config.yaml
num_attention_heads: 2
head_dim: 32
rope_theta: 10000.0
tie_word_embeddings: false
init_std_o: 0.0
learning_rate: 0.00653
lr_mult_o: 1.03
lr_head: 0.0219
Each number is 128 + 32 x the weight over its row's rms, rounded and kept within 0 to 255. Layers, rows and columns count from 0. Numbers have three digits each. The size before them is the row's rms in percent of the matrix's.

# layer 3 attention query, 64x64, rms 0.297, rows 0-63, columns 0-63
081:079118128133155100195060099127100156169082189146114151138155090092089157159182087116077091126159175137125134145086120159079120095179121090176116132107092118089141129094105098141093164116137146
073:136164160125142065125180117151123128133188084143107123179086147137086142131102157127108153142135147104078116137102120153125130110128147175069061169108109169113106033165159141121190152120075130
057:164130129131110152162100110115114142082078168090083179116122157129182115102171100194155116117115112139192126134137137092121133116102103134171129087163123153130191216122045152156105120123170133
077:122143186169145112118101162131162119184146104162104117138169089152146107118122143115102127093147130121077157191162113127133172127113184137063119174082151130150060050153125108090110164193131133
095:107100092121118166113167125113163119154151139166165098095076110152087067108148151171178119096150150169096156102099156117118126116144076127133095137116125212072205148140165104114122113068174125
045:158103166122125143177100103133115136141074182119097171086181107134173107117208103131158098106114127124132165135138131071139112156096116125168138074146129133150165218162095130102082130108195117
069:192138169132150121134133141184113172173074161132140117154127112135190087114167109151126116129153105096150135096101138084156119147045148138100121096109119122152095121228077152131087180147136097
073:125191134138155160099069105108102129127160073101132130122093143155126109142119202117141157164119076109159168181179121163174127062112099150132159141139112138179094147054154138127084105155121179
099:086122079097139139111073156128128099189091136135157138097130152105141075075098045138128179125222122174122092160092142138125087126119078118153125084125097132107124175102124150169152104103151114
054:165109130147162106072197097091101106129178103173166078149047128110079107149104158095124117149142144107112141091072128160107140107151120113108075158119072158079166122184131130103139153100100106
151:126153148157167090175120117128139095085135198080106107178139140097120161127108207082102135154129154102088168128097058152180111114089137141159151147079077120140143106137183162146160157097109145
119:122121127134084107184080108175128137117143204129114140156159114108106097095158185086075123164115154114215104143120112158110096150103113174064176134123158136143139103189117129115132161100092179
089:134208101111103104194086133158154132112149184163125114130109067137124121165164119162195143101109151166092117116151060119144138124151121138139149118147210093124137152080096163135152112158082082
117:165085119111167123111172099084125096141066166130152101127148073122161180101145144117109097137118159129159110139137092122108135157133205100168107106113107116057117144194210184113100142119114092
093:132079156139126144104122129113149069115111149143140176097123175166132114165148127109180106167127154125095123118133030154074159121118132133093135049122162091136198103144091128075134099139176174
168:161058111098110148066122150091179173149131138143116108145090126143112141098151083179128115113117154123123108092159215037108144124121138117108132100142143172118159134108147075076126138153172073
099:091132125191121099080155089147109131140166234120162143129171105133138118150137164145170174175127088109067195123112140167059153138126116110149133165167111150122110111121100172105096123086126129
105:098103176140127120084093156140118133149154081123086140185098054153162198137114148141081101195110125098126129131127079122132111090092133142153135086118150131140084139161107098175203096128150188
102:079104073140170152176136138143113105107145109120189135126118089140096160134087140177113109079174223148096153120147104200161070134166125142075148150123113125126128112149132135072091170136151103
106:075128124145131118139085127123140119121120121125103143149094193099176131134097137127148204125143164125083153144111093122119048166117138145135168107179128124036184126164097143130063111065128098
096:140143102140102119050159130175129121105140088055147079130180142122148150095181119143103155085074162112179178089112154086100166110109134164118130068143165107112162163094149076090123116133131114
120:147163196075112148087115150121187150120133121172126105137133081108082143108124109139109164080071082149135150192138175090131224152133150111117089147127148150078102165115102138124143103154132082
091:135197079053091191145193112167106141120100147128103077118095155117095074126114158136127095141155112130157155146157153097140070141150206142113156139118122085078097139162121147156163098129141101
099:138093201147111113125130121206162100128118146152114098098103121128108101131142085119091084066126163101100163101145138195135090193156157103119099141131171079089139150082148171169134097120170172
116:096086109180094156159153111116110124172106137122059103140133146150099121139094220159131106132108125149102140155119138163113131075202138119127098096058116129127126158126098157091192143092175182
100:134087115138085201135158171108082121186178181146145106139150140091155144150152112122168120083175127156135111079116115128127096064097091148084085079150094139109088172148147154129134086116161180
114:120114152094165109110119084171117139114148139111101097092120138154145131155190157057122142113170148119115167173100127141118160102220142134176116122101107161129098099053203174137085106113108099
088:135048094092195100148121133182138098141165085101109121118123095138154161112088153081145153075109159114106118127145142142105112166102144146122132062160122142125112084170174092138200096170125189
096:072072105072183148138140144153178097152149169121064100177142086176110131131089133101136160086098146126138177119107102128136178090128087140160087158079105111067152097124174088125131142148114151
104:129149113142135044132090124135144154080123125101113113112179143101090072153098055183151154197099106115192149112122129161146130121156101096149136156104094197110170098141090132090140146162128168
119:133164114126169091113153130094115151104178104169103110164161128103133145116147082128095054103127168088136083108200109097116080149106187139166134106132182156107125166124068159129115099190168100
128:163136120126112122037159161159186152085086098144074136137106138162126094156124052146137116139194167123122159152135150115122123110106118108212105096128118140135104155084099071114096072133141145
101:084124164185098143178112085105104104095146155180130167113147082095115150145135143160115178144126151168061161161124093143093150182085122151121193094100129117085118113109179105149089178108082140
054:171119137159136118180142202150087146086155102143147101149080151114056173079120116131144137133191105126131107060114112154101144161116112140114136123136089187105083149121144097060099128181108170
048:104129145133139109096119106170135184148154149100047154117104130107203108109189164141146179122087126145140150199141126085144129090140151129111114097113122108095160152075124189151077171072142096
081:132074151202031164203108131128094157117132151144087146090084121151123146107136155160085091137131154141155178116111107145084157101112170124106138111118098181073085118129135104100074143138125141
091:098129126149198119167150138116123046115151130151172142081122098143117104143110156090089170117148123120031116136154103127077138175112175101133101185140135149144157096133154112182157158147066104
044:154114092107085110174121190091088105080138112172179117170114164116103133102125109113092128156165124106103096063106162199128149111146131136125089136124084169142093135164093076165172115197101122
067:123088082088182085059167092139122087167069131113123113191172109094114142165072116088129132095064120112129142108114130117154126221129145130154158126153135086123173096132087118126161114112130126
084:113134126155192108166185135131181094150098134177104156044182089067081096160162142117172141114140170127098135156097111102143115140126054106143073110157168121104173113135133128110113131107144104
079:136132112148157128187100187121159128165114122116082118133137092099188129082099124162111064114057119121132128090095082135117131079135160137108139144092098114196107143069168141192081106174133106
061:094125145122059131122128096183104139135139158069079139177123089180199093175146174121136154130107077139135173164170119115119142149113208138131183105073154108134141135133150154166098147106105109
122:106162156131110112049131098152186147170164116122127123181118136120159072187140131128123153110176189150074116125121132075155136116168130093098041139143128126074152127097073140112140094105137091
114:077091145136154093063110113172134149174174074125121135130137134115163063133139165113140182133167101173130120138147140133149047149126174157125177112126055064130104169145166134136110152117087116
088:104110095143117160098145115051163138137129102136111065161173133131162159110113144123203189105110112121153137115195132197116096169091166091132115164085151112101087119133093102149065127162120142
111:075173159158118074108159085094155172120177146190128153110186130129113130098129113103123123124077095143125162110135160141089139031123144091183131099101092173150148193084144135126113149124121147
106:145148114105118202146136158053202144143040155084098129117121096118084145123097112130168116150167058156131139082098110130145143164163119120126168144091127185162124153156133125100110135154086098
122:124135132121087113078138126128117158148134138192066095169137157121225067128158122118127187151152140089141125138129151113067141075104110117123152122095156084072168135115121178138187114077126135
108:101120059133246170158145064153091146178067137121146140139139130147086113115142150148111120127096110126102175077099104112153123114098182120095122129103116171126132128118167144135141108183071140
120:156131207131097122189138109116134121169099130154100095140138127045084145136140103143106132095161104081136092046160194083134067135139158119113168126146142130123131169142135192117086155117142106
086:127108124160166125115135143111127107121126088189128147108185139109098139163152139079107200152190099155128173137117096130104139115059131055131129083108103116129132138069116093164191136202140163
094:112055145170101117149177094105151195112167160157150130154144083121099114092084098124126117085188127087156175155103176114130126164101119079135087099085050156091147133124125124170130121164135146
087:110108123084154172121165164116151118122180067112077159105134173185114133079128129131110108106116162119109124111113097130129158118097112200165086094133180073130182115157142094149123184119077060
094:118095213153138092148133134144111112124106102161099159083112126096093111130091159135081111159148120095058158066150098134077129175164126111143084122060147171101122153149181174121183141146145149
104:157105074107142092155104161193093145113210142113095144130144116136102166116113127138151168121084121168147111131144143183102104099162121075146108139105067096102159177088158129190127081131192101
095:093125157141144153108194186126137132109103122121151114069075097107076141141179164076153161042102152159162148129094129114170152089126129119146151169085079115165143139107178094078124162136137114
088:080188126100087152082056125136141141145113160093094110086153151122109210071138098198124184149123136123107081110094092119143118135125131140169108113111150100099155058122188125137124130163131106
094:104113081124107122187099131105074141123173132107212129150092162144165128149118119078131135121169166095145160143133137180129146107100187117120095133099174133139102102069163131163114107186112043
124:114121139080182087124185095087137140139158170150096076093144113164141092099103094165120115106121128180135168158195140144156163121167095155101062098178099080068151134122139143118094146171147121
079:086108159134114222187168125104108145157134119090111067114149099094141156146135121168105118096151089137091128132147108162053118132124148050142162145173146085124105173139130118110194117106115168
081:165166114082150107149121157157133142139163078151135161132129083148173146103084152086135153141127048053142066162087073099119072139115148103116165144163169147111142160140140161138125131172067147
098:148146130120170172134119136098134104102052094123170113096169094147134133159125168156205123074106161117063093092135117164150125177151131137117141090100097126101151102141092157104121182117057187
099:091141130103081136111128124063123098126213153134133144108081133159106159177126105096107122176092090150165154114190139125200111065178085156174127125116072131128131116148165111123171166139157131
200:132123144092127064022117120124141137135136141153142158083115132173171105171149107123157235118125138128087095155147136093135181110107107093131087145148120084115188102104129105162155096131117100
# layer 3 attention key, 64x64, rms 0.273, rows 0-63, columns 0-63
092:091127104124130199110130160146154088136131130071069178099119108086145170121115156138150094108055095158120179109170107113165129165162081129088155153130103118160165124140117110172056171153171131
098:136137160095137078176078083119138128191108108159159122160121130152169121095160129110078136144231179124109083096105105145077156118178122132165130100121146106153121125144150114090166072123102071
084:120109068139141175150127095119155192114147120052140202097108103139121164111122134168180142112079100151183162168121078086120101121128158139110144149124092147161088120121118166187101156097144185
093:125120140114178123108105140143101045072158095083075090085110159136158110213164161099133130129149078176142153139164109157180120092140093128106143172150074127097139178150099105110100138143118150
101:123160108154107168138111123131105152112051156121099107131132163149139195197091102111122115117124094082121150109153100135060152106094134138107107128116104130199033131176136086161125161142182128
078:136107113097144169143171136124106138143151159089128173099166129151148190105098150132157098124096113144117181176136128072107100182100133154070142125128115138233146132153109171181125177071150144
092:126144136128101180124079107098135139127094127143154160185190125165131168149117094087140085106056111067168136124153108140127102148162145109110138176117076126162105151140167109185095210089092109
120:115141151135105140175160123107162164173048175185153148120129197120163129133120095129114078099135130055081122097122085094066159144139084132126116079118134139138162137174165084122157152167143151
096:144134167103135048093136097124095135132102128175137085165125162148128090106134143118094157151167178142166079095101115217149142080149119106158130129091146108067120098139150079112167071116094087
122:133116146127131114074120157080135134145137117134207144127124106069132121046115111145119170075129125190184117112097081184176100118112115132141173117111166108120138181139131094102114048140086145
116:128174165108098120106170110087133075110089095122093126092202107119090110150169135152140149162146100098149182134156112071146182114135139124080160179143173189166094109141098073137107176107121142
110:129110077179114128106086092095091193138147117119169172133088155140117196165115092084090107163142126098132128081125147133104162168090143120162138129111130148112016136152103179145143114150158158
091:128118104115143120191131110085134120129192133125075143144198146115105134126091118077142124106129159120130106153122130104075079078115138081128163195131171193127178108152085142103148048095162120
102:096104097162137148115133132103139163158104128097118155143193136101126123115130128220137119092116149068068075088163155103166123138145145108111049102162161099163143137142114174146084187113093171
091:142186120163166089123106145159094119082085166144108182134101131144184144113115160149081116151142167115096108137116145066182093133099146101083190116113189139143162123192118074087110156159150115
089:107102139129099081128168151095133108161098118143139132155142139120183084093139160137144180116107165153113183116152182131208144110052188087134112132135093125076123121141149148153048079121162116
104:132108140095113161139096092128127170094083132065189158185110150069122067112119144102076168089123123113125132093155207137158122116119149129202135078175171113112165137124149103094103126134160129
100:148126210144128136125117184127116140101144115134108085114108159124093135029172142121103117093135090194171141112157162150138095142120069091186169156108094117108156107122068167097120142108129169
089:112157107048216194127142172150139148142075097143127096124080167097175140114081136173115152088115130147168184078139153134090101112139116125073088117133126131115128126168172168135134105105142108
092:163156091145194153146149087175138153146067108090069155088165086146197128127198117159106147101146069119133112110131083099156153088114152120163103147167124138108139113081137124071162150110154121
108:075154168124088149136162098056148143130144158095136137113068183167134124130161098123123128121125171013156132146135121108158188112113115101138112124161125178163133135097059164138154111150130092
082:128134127139093123145143113118088211089086120125157136102163124106126177177192070114039101120141128064136106132193156129090188135145178123137136138149133114174090117128143147136169124093122161
102:162083098125089142136172146127137097075114093103146175159124077143101110148121151093164097095115225142148087108122171193107170136081083134096162126094098129162152110108148132093138092112145186
087:021127117157095096139148145203111097125136111136132088146096119113129144177152087142087084154132133126118168100070143130136094079185161210132173146133169107146117145112135092140143133082119133
101:120139137120087146170127144157140117134087111135123117153071103108103110148118132139134098108079100178078108197151075121170108086193144141112044082181122128154125100097132168125108194114177162
103:165134147118141177156072063118174134146141095124122147137094094163117164141149136131065149144111125069105114128142170128152113068160039160149105143124150109170087127110163054175123129088150152
100:150099141124103114116129141137133172175092079096104065167136132154095098166138038125161131160063044145115158144115162183148149124124123139127132125154102152079118156120087129204138118168119144
109:155085115067147125076163148121180129103126085131146177053080172136065146120136136128095112112129136153123173095155191080159100167155105157166130140161116174091128140097166097087138123142165093
111:114117158139152094124107158109210161109124130094140083151201123184102070166113168156040120094144131110098143061132109132079126151116085130123175118150119142089145143132167178141130115163158125
103:087135156153086092201167134057166160097136060134130094107121129172119133172077145137144196159105147119120117177133127123109133159140174142170067092092085106130139164080106149112094128143108143
093:141126081102157162148119126115081116170155086112075068120124136139142193103098073123108176157147142109119133149110097186135138069148136141107128176073165128113185094151127148071107195149102167
116:096151154111158170115107114123103193163076134114191161117128159114103091170137137144175100122113093143095128045116147089104108138159104087084122093104178170115150080140112062131141156163135181
085:120182128092120164199081123136181134099143153140133145102126135162144178078099107119106126155118165115126152158107112128061085169136129112123144093106118150150207216056131136135118136111108080
108:101111146133191089091176120112164110143103101130127077130119172075142086206077118029150123119126101155101100123164137087159157170146115174119125115168175090150154117111157140122116114081130116
079:093137116146086177199138099186145127088158134120109166133133088133099144072121175076145122120110118092145121168126100118087097127158157143132140128042101145175199133130113174174100182095119117
104:197088132121078068162143148113115089130137149143165179135130126074125097100177176174152090126106133178104125116105184123164166178120109136093106075098072048149134129140135136135163139100135131
088:115114148076172131066150123141144118130122099129156193158215145111109083163131130117158158108125188132098124080092160104130092136122094122172129127131139047119116069100173073142141153099095152
083:194094143140141078080137120057127124127112137148122087098086174098158101209112101168151128092162134138108142056158135145136161127118140117121109152145094115104081113167119081046130106168147140
088:072177151060153170087166102191134133142117178106103092063144090112139103120186132101153184127169069115077151122106156114160121105146152121125118128139103121127151149085154108130183096095116087
126:120154065117122145120095153206150146154084132124081167096162103114082145180100145124116105109121177126126124135154100056076167141143163140068122130149117130188166075140136151148118187115182133
085:111166109125139179189096101189147137108127165105077102112157069181136166107132129093148098125114129062181143152125102137112083136123181157146159147082100174148148167082125185173153136149148097
105:097191129155133159157108154184096123140102147070086130078135111152079201189149118146148096149093071118115133124132110121127140108118096097063122107146133180179090143175111147118163134187158141
092:160172138162108128074104121129073155115124181082151114157157148091110150125160145164190150123098176097072153171132050099157103070145117127155104162115125113132082147101108146115198104147131083
109:080131131184140098121158138189145086129188077088151091141137107173127142181142110059138160074097149053139125129098136117075160120125151145119119098166136112157138122125088200152159155140138093
104:109101135099073085162137160130112119132146156134146174150181150081182156126165142125178101064167117120095086140151076116102183151073132082117120104197108103122108186143090169123138162145096134
101:161143147100055145120169099140168111097114126126111138096111100166096089114164135151095125155178057150151164054137135141154117136119122159109115085137066081157098100103157070153105172151116191
108:158132064150117137076127169161158095115112181031128113082119131102111110150176094138142112133106139093159102180141121128075156157157172182136125105194109147083115188153136114119120119101132168
113:117131178142064106121070173167119156161110124117174154145103138123158130094112143130152124123130148073044063104093146073144166132092180144177112126102147151128085162164147137106141163138061156
115:142088088115117099139163200151073107118161113134118135059137146114083095109189190160151101120127144070092159134116165097129140114128093084127115186156123177169114137110174150104171161119145079
100:051162129161099102145144112138140200125079153143114116115111103135115076119086134101097118158134232117174112119145121147209146162141130146193165072116133102131145096113155131083125129129105106
098:081203113156101069163131116116104108088089212163131137117121131113118115130148123073132174133085093157097114130134146107156115130063185175134141155177185121124149153166121097122158187107140153
100:154149148126161134109141110122114110162141085097083117052153086185120186115125094133125134151126123158052114095160114088162121132171114103131192066145141114147046144116145146102109145130184182
100:092150153133110159110132112084083115185071116168142076116185107090172081096096186208165134098128135147110093119127113198130144157157133161115138095140118195101119121141158105160110145101107095
094:135093141179045123151195153111178081128112095135104156112124139124097132107149118117091150107056194142171143100139106144167146103054121133100141174085128165151139146125087094138133066104132141
102:140081096078126135161125150153123138153105149163161179111117144069175129165158136157155140116040107144095126082191095162121076152120118087108104131165072101197138132120168120103134151152169161
094:147097169130124102145126088099105169152127082138126138138095128134074076192070122086171087102134134152093165136202148134133109138183096132091143133147153168145101140104175134194093074083098141
117:119194087195085158142124123166174156118123110122114099092093173147126174152109103136122113146151139122096099071151120137072139152166059078087112089112140151182162150129091169158094162161148164
111:143147144156143158148078120142116129128174170080039118162161099154114103163150066085122053132100129137104066062136163119126187135111132099097148138143123127186163117165121116128180152113136141
094:147130080096153159127144064134160205131185111098134120126118122192128093196110080106126143131096080162101105153118140157119095098111087173160134195101112086142172163092150099095094122111104122
077:063128111122133082064109135142116090127150154131134137149081147136120160159080109161103144103119148129105169165190123083111097174105167138062146158142147146133096185109220135126078142179127111
096:113153130129136068173155146109140102151130110105090075158163167168144165164129081132126114133122125145137099180127128108122069109159092130125124111143062132161112078202141130130046141090105211
092:112125145114067120105104199116182114150120115119092117094164197083177109070112111085117147128099129112123169107154154156122138165185096097128109151141188123177137113120142139132181170082117061
103:144152147126132119169153129148048076169123139088110120102081129146112146157137137156085060152127170137125175098199125088074139108122182140177099160144123145178146167094113109079139085135078134
115:131083168172169120090169074107119066138131099143135108149105121154120085115135150123096124166108185152184160144111180140145101137135057092155177078104130192091169120131068107127133078121115133
# layer 3 attention value, 64x64, rms 0.178, rows 0-42, columns 0-63
096:190109155111137157115076141076146167106106134106166109113161143181076105114105174080180120085157103100162148106092117097093052157113133152154133096110134142113144133119182143127114053171135176
096:147135130115079171154127117077174080054159197153113124135127205147077130103176082137193136089130121132125128091149184119126107175087135155084103147096133126109113134115141136096183108107100145
094:147070078104117148107162084079079148087116124128172116145086084134064143121135148134145210186094129111137122107108200141081137117104141138091093165110097163134125186078143159123113130117158109
095:179125064192078135135153122154169174115107167117155154146095150102151070162103121098145097108122158152112187072171145148111117108138162141116133158109132117109074148087083107157180177160132077
102:171125091130115090112087117172090099143090117080109135137094110139158150129141098167155185123110157123133127157173141106123100172093039150197166133104154100132153121112098113102170169201092086
087:061091134115113112120083079123098121084136082155171118144192141106123133152084184123173156106104133162187130122085125133087153133115145173096143121192158100136136104146132061203099139158146110
093:114138133109114087150120147106124179116175111140165087098138108179145175199134094131180110101101158131219129167101154127087116134164101158127110102178147116040111080151122109175113117098132114
097:190162088143109130120153109047122119145080130177102142090141114065146065191127135144126118093104103158184124108188129137158117100158125184118086099106114120116145072137167117119154127150190124
086:133168088132135081107146142077128058158062165099120109102171131143170129108084154140094121139079123167175096113178195092107144175156063093141112126132077146092159122104147124087107113152144116
106:103142153081154159147106101142082100153113163138126068141124185137103110163167110127173133090131075144197077118153109099115142151157131111126144074144167111154084172163195122099163050147149127
115:170150121125138077162097086098124131152156136142163151094116202143168123146133114043134128108132096125110163133149131195130167158102151075150126177162139106122146148088111121113139115098145016
113:101076165108146099118088115127150090060161120118069098189115136165130136125143158124114135167096083110135140078161159117178199169140132113180115073162147132126134197126154135110079093167139149
086:134157157132151137182180110099096111102190178199115094090108120122151145165063088061107141112108147126142128157098168167141109128064113171129125114083093134151176102138095115129111149152144192
101:109164180095051106051113155112163169162120175111148117117159134100112142103130108132098142095142126136184140089136135125131080161108140102081113086073176213111090132130123142126106070114149154
096:121135093190099112165127173177113212074109106145072153120222130111148137109164098127132173130127116148147109113116171149109134103150127105167160151088116105109159063162154094090124155136129082
096:164069127121113116147120147193157133129078126177131101121099107096127110156133159116096153162171148095110149151157079129138181136139082135173098173137096086086092110072090184163175129097196113
097:082108159108157124104146125161160147061140160111097108061091175136188148142156151194084158125146126143109092128082112103206120134081105156154138073148176095098148108137146161099120127098156156
089:127196167164119129152166085137135112120113114120111124125159150146134145079165122085121186146116145139135108190103074114149080143152100145059109093149214119184112098136183144151076107148081116
104:142084139111146106102156164119120160126087150143058184142059109073122110087101181116145165189165059100128176136153110150106105158156173152135133180143131148098146084127139125110111161123082083
087:149090061186180152120117142092137171130135119116064087126155120131113090128157154099164105127110112098170144080089111139103173080124179182173062134138115155118116140103157195111147088164117102
106:144109095104126139097123077110110118155155121178144155135117115085132067095132128138141155137125104136156219191159125192112165080151129155154108160083163123117153117087101201116176193120106108
094:131149156169074131107180125049084152123153099139106136099190113141128108130123146079079151094161119164137112147087092201102111155139178110132140163114102107155082149156117202167178146112125137
086:129154151096126191103122110134115111118142138113127145105113134122126098152093128121097118184075123197183087168096065130141068137111169144145138181104122046140135183119141109170094084098069147
082:120108107149134078099164097054133146140116108099176193175132156198131075159112103153152109132124065160096135084199128170140108114089182127104123102146117159159178169113107108131109116135100118
091:117149157082105107122092108123107116100100193131126126098100081143113141081193205112132109126150161117109149144119170075183098118156125227121124086127143164101111145125063132154107108168165119
098:148143130130130101104144139075135107176131228091073107098090166112088154157077152147173166123183144120192106114144104087115153120149139114112135144138058131160097145080077107159149129159110148
096:109123149133135106128157153121098148100144104133129095157121085137157098149107164177144122129182074125117134162159110150096120206150164133193126065140117073061118155180095111143210164168100120
112:114099113085100117150210090120068140138190132127147124133094096144171131146136166069144172138099106134063122062161074190118134107104095129169158112152098159137115119096172117137155157119140083
111:149079124142098098115112082128159152090110098140109155171106129103181068196128105107113072157110138097156197097162106166105138153142087130104162088155122126132110092173139193075099124136144183
092:115139138122132110079089193096189101149172110135078159121151115131115144084121124190126133134116050152165129135136118100148145190131172185110096092112140130113122063176190130094127111156073108
104:121045135119139127132072177143086088145058110159125146178126119193088139149119133096132106087100081141094090101136183085138107144113109186121150164151123174147109102134140169170114084152167138
097:114178122177113150121048124120056182132170116106134110179119115082167106172161149175144121153123093103080087124111142099112120154142180130091071078128093110151134117136145122184121072159113142
125:172122170077168155190077179144171206098153093139098138086076128148074158151174058138152136151151132124096092078092115098130108133144145147105093142120081112137145119138162126140140117113101087
107:119162177167156156157129078171065087188157164095133154087132113149105050144133144103132161109162135101153116153083139130101101129119110110172094101172077122059147115087138117119146129195150141
088:176137134167095131143088124111131107119087100088119129082190110103135190152110118158079140149129182153098121096114070175176194127077180155119107102152155100119148166074093173093123113097127123
108:145179118131113177109098084104165164129172117100186086118150110125071151117090144116137106178112127105125138106100132140084159104175086107082084183217091182152145155100138152086102135113151139
101:141184124156149136150129101144131124095177093121172157073079123068141101151064171145150130112108132185099154141151110137175116080145124163121107110136145092047099129084217146112114127110137098
081:145149113087113115192132113125157064174122127095107168069124167169127108092143157074141148100080158159126089161136144093165126114118085129127133120163220125085123180098123103090091080117111156
119:076100149156174180159125157078079141162147193162179126128129092112101150126111119131177132129150106075130100121082108061065148102132144129101154076144154183106096117073119150141135093158135093
113:110158151071155116123088102107093089167116175136171076065119081141170189120135180110110123138154159140131123157113127052070144161166130161130087126134089107178111142126092145178144082146114100
115:097085120154123113103104101065146166111098160090126197157090200108087095105146113142108147126153097087172143097148156078131131176084168126131128127114174135180159111115127108095142139190065156
102:119163152133131128110111193174143157115141168069158138148168079144095128130121108076138156128211192168110157089114094097144122107069132148101110122173121139142110117097094068091119112065085134
106:143026141140154144125129090143078153129076097167105079145111119153137171079207121137113133167164154131127166182091144142142152133107127134128157136069099112161114086083156122170133183087133133
# layer 3 attention output (transposed), 64x64, rms 0.154, rows 0-42, columns 0-63
092:099137189159146122118111069110091123140112111145086119185080149107148095058108143102123136084211131114171126146140158142149108105162130132143146170129188142148085167120144075154147041107134118
107:110119160114171183148094091138118176181129140123104113082104121090144103125115138134089064128141143188143155106112102101162152151189135143203169151098106138057161143065162085115094090122125135
092:145162137099171199180148085161085076118154102120135129126143174142160082155086121104089096131172189115143156180148098124159158114101098067178111131148099123110103086140128132136063104082135152
097:131114124145108170094133138138121100126168057187103113089128149089111138214130070139142166082089111173095105127141116121111120192167120148081086137170154170063089122116169143155107137165146126
102:066115119125155132152116177106131128093099114169087112138119167089098165175105038136106170109158162152125116199133124131126178167121159125088094131118104043164124169087119113111173158131137141
095:108129059109141158103133115133133127146126102150089132189144161150156143119101137158086164142156167050195080114095118153059088105105112150155135129132160168143120123092145110167162131035162132
095:153120130112172097136095172090087132123097083140110144149119077146099126136100129119134107084136188160151123130103098186116148080126098114163137161081157230130193138073132141170139146070153106
099:125118126136160139193139132185111074116139157147076066076121127155146181164161134076145132109137129106080148071123116082121119178075134127128110120084157168092103184097163104160168145157154089
102:127125148152089114194126132169123110150178143140127044144151127122111162136148116063128103147230167099114105131085103167158121120061120113136118100092102117129138183087141149145170084156094110
106:116109179133154134192081156111074148118070172098084128128154113111171126094136182110077135194164117079156175130109116107070122147111154162166092158104138118114162141125205129115102096103120108
112:182083163127083125124156104152169152113136070123134059141122092162108146201090134122075141101127092128113131137145090111092118130126128148136108063094121167152122142098146172165118103190192190
111:143158128150136148111108158177116166160136111122131125130077054168139082097138172144143117156158152131189122143051100113139093137112110162162085153101140067191065115159138155105106063120099148
094:122116111089156106125078053171133105101129096153199135117109182222096147105092152161184110133057165145107161130121075130153123146158138110123132116115142147137138176098138093174136103106108101
104:154065116125164120117164157090104053093067156107139101119094130114120089160155162165137165100149102170160145079114153097178109154130177129111157152134127142107159165176183127101051098135100112
093:052073140130124072144160130125133141092126182129176161110112116088114118178138101102119105166153168107187106082181118143117132119139100108121115191117132172135094112072133071151115200132148168
099:123125112109076125161127125154148133028181106095077126087101130146158177107177119063108109091139101140096108194106116108102115145137131104173159142168186151167126122118156174095122181153115145
094:153145110123116164153066164056199143080106115152164163070120103147127125083115183142165126132161125128141148098133144071154163128203097123166154171065090130122110098117121121094158133112111091
097:131081173110085122104134151151066166095128099130127116194113183114146164066130130166091107145133145060129136089154192126191091108120178124168129125083104082107137106149121123147155186119150099
103:100144119145113102103150139200217162144185125150121064088055133154097133134146090101116115124142106108126197150187135133098094108111143061087146124135144134138089119141168185109097113132131134
082:079144168123187189132105151152070119166142092110140057166134086128167083134130148127174115096172115068145134129161157124103093135117066105111114143161151140124089109143118084083150137178189132
096:149143054086099179121121114174112146102150155107063051127144129153113119186154115155160147067135104126142190166141145128072122156115168094082121101139128070139123160123151116142080161159156147
089:170127110117134089147121070174145145062130165121151123178138141151112118104144156128104115111077135111104198072181199107169100093110095185068118124188103153095087097141130142135148129142158111
098:136136094057091093133160097130102185090140121107155146083170186125191183059074192135132152139114150116121150134134165137142137138092115126110118139092143129129160142124145163096127042091160109
081:170156134171123088116146132125136091197147129122155150127140119122095147224090124176137125071135162146108121102140130109126078136091125158117106089075088090109107095151132113151147051152173200
104:184182113118166149140086149147152118170128097116133131166091143123103100100147079152158211097121074095143107150083137117158112141154169157150137131156167083096073174107126125072077162083099109
102:102121138115149152107036089170186107139159113169148071159104164131105133094160105092113151116130137151055137138094167145102123208115134139101147089150098151140144140153184162082082126093119156
089:165127081160165081140072168135203155155131159145092148103143089127085136117142113135131063130113148113107178151127145148106110109149090134087060187194168135132076124087112141166160096108122102
110:142124125161147113128145140130137145085212092114060133147140107216085144209081138073114163131128150104090156136100137117115173075148126123141077101157127168120097086162149103154120100134150095
115:121158151182100113094125151074077132102139108189102102085102111163101082126175145153192116105107110149151121165143117104138129090073171157116103173094148132110113075118185137179196104166116129
096:096103072168187110096101189185128182141117190119115082093123101098157084145162149159133095164177117136121177066129142122160090125096108104147155112089112092160160165126109143089142104130153091
109:078212139184159088158124125169111107128114124099102185175088148126121145130120097121095177144157137119183125122111060110113075090098114173144195111101159082124146148123138138066158097119128134
108:149118142151204120079109165097117063169107096107136141138188145100141136098139111187113125212112102088160117136111148092155145112099121151075122156099167147094149120128069104105116110132206146
135:198139105104175105151117138148152087116152140130105136105119135113118223187142111089103081121096084061129105120140099093090137200154100155145075126124144135130106164145196110097151121105155162
100:130154116106125125113128179119167131065130168130180110069109131140135152160104137139134081118124140139176146114141139103159180082097115059173177181070124067144132059119121116173148113131075168
084:107127170128167109110103150143170108122174144175162114207099109130105137158107082089155130053085092183114166130130091109092092099136132153127130064126133164150160114150179179133093142133088076
104:145127136165166140160095093151128141133161190146111119120123061093141109159105164069110170135088091109143109210088117156095125066175134119106106161151146150167080133089138102157145165117133055
094:092133180115094118114187111070171133080121150134098113062140099070207178132154103140113084111124117125151139111122120146107162128144188158088150106099147159088189103170151120133143159089154094
076:103155146118080083134161153145167163112157193116081151154090159103120098117169074111046166135143159145104181115141110133154151174070087096140093138137179128137136145090109161142129122106056112
109:145125128126078104116146151133136167220146127171086096094152097120120160187156146123070059140069133171122117148154124142103156076166132092099127127095063123156093104096162164140172164132119129
108:141139104219070136053131138125125147126187178128094167118132120091171086178100112129177152125154124136089109131103083137151106115094168083144143090136075090148092081127134166134133159166128161
099:146121113059107085156125154081046152129153143089179159126158138214109055134122176089096129112127180131140141145153119101115115158110091201146117152147099124137143114132140130126149162094074126
102:111155179134109163183172188139109132082114084185109107119117087162125171141117112120129087119079116128130118161133129069105111145081112147145071103137178188118102128111112069149184122201137110
106:138096125177198122125122150070073100189131139136116121114087174116121150104102170141174104139079081198142133058119147123156144145139108149127177104140092128124126138121161167104129031116125137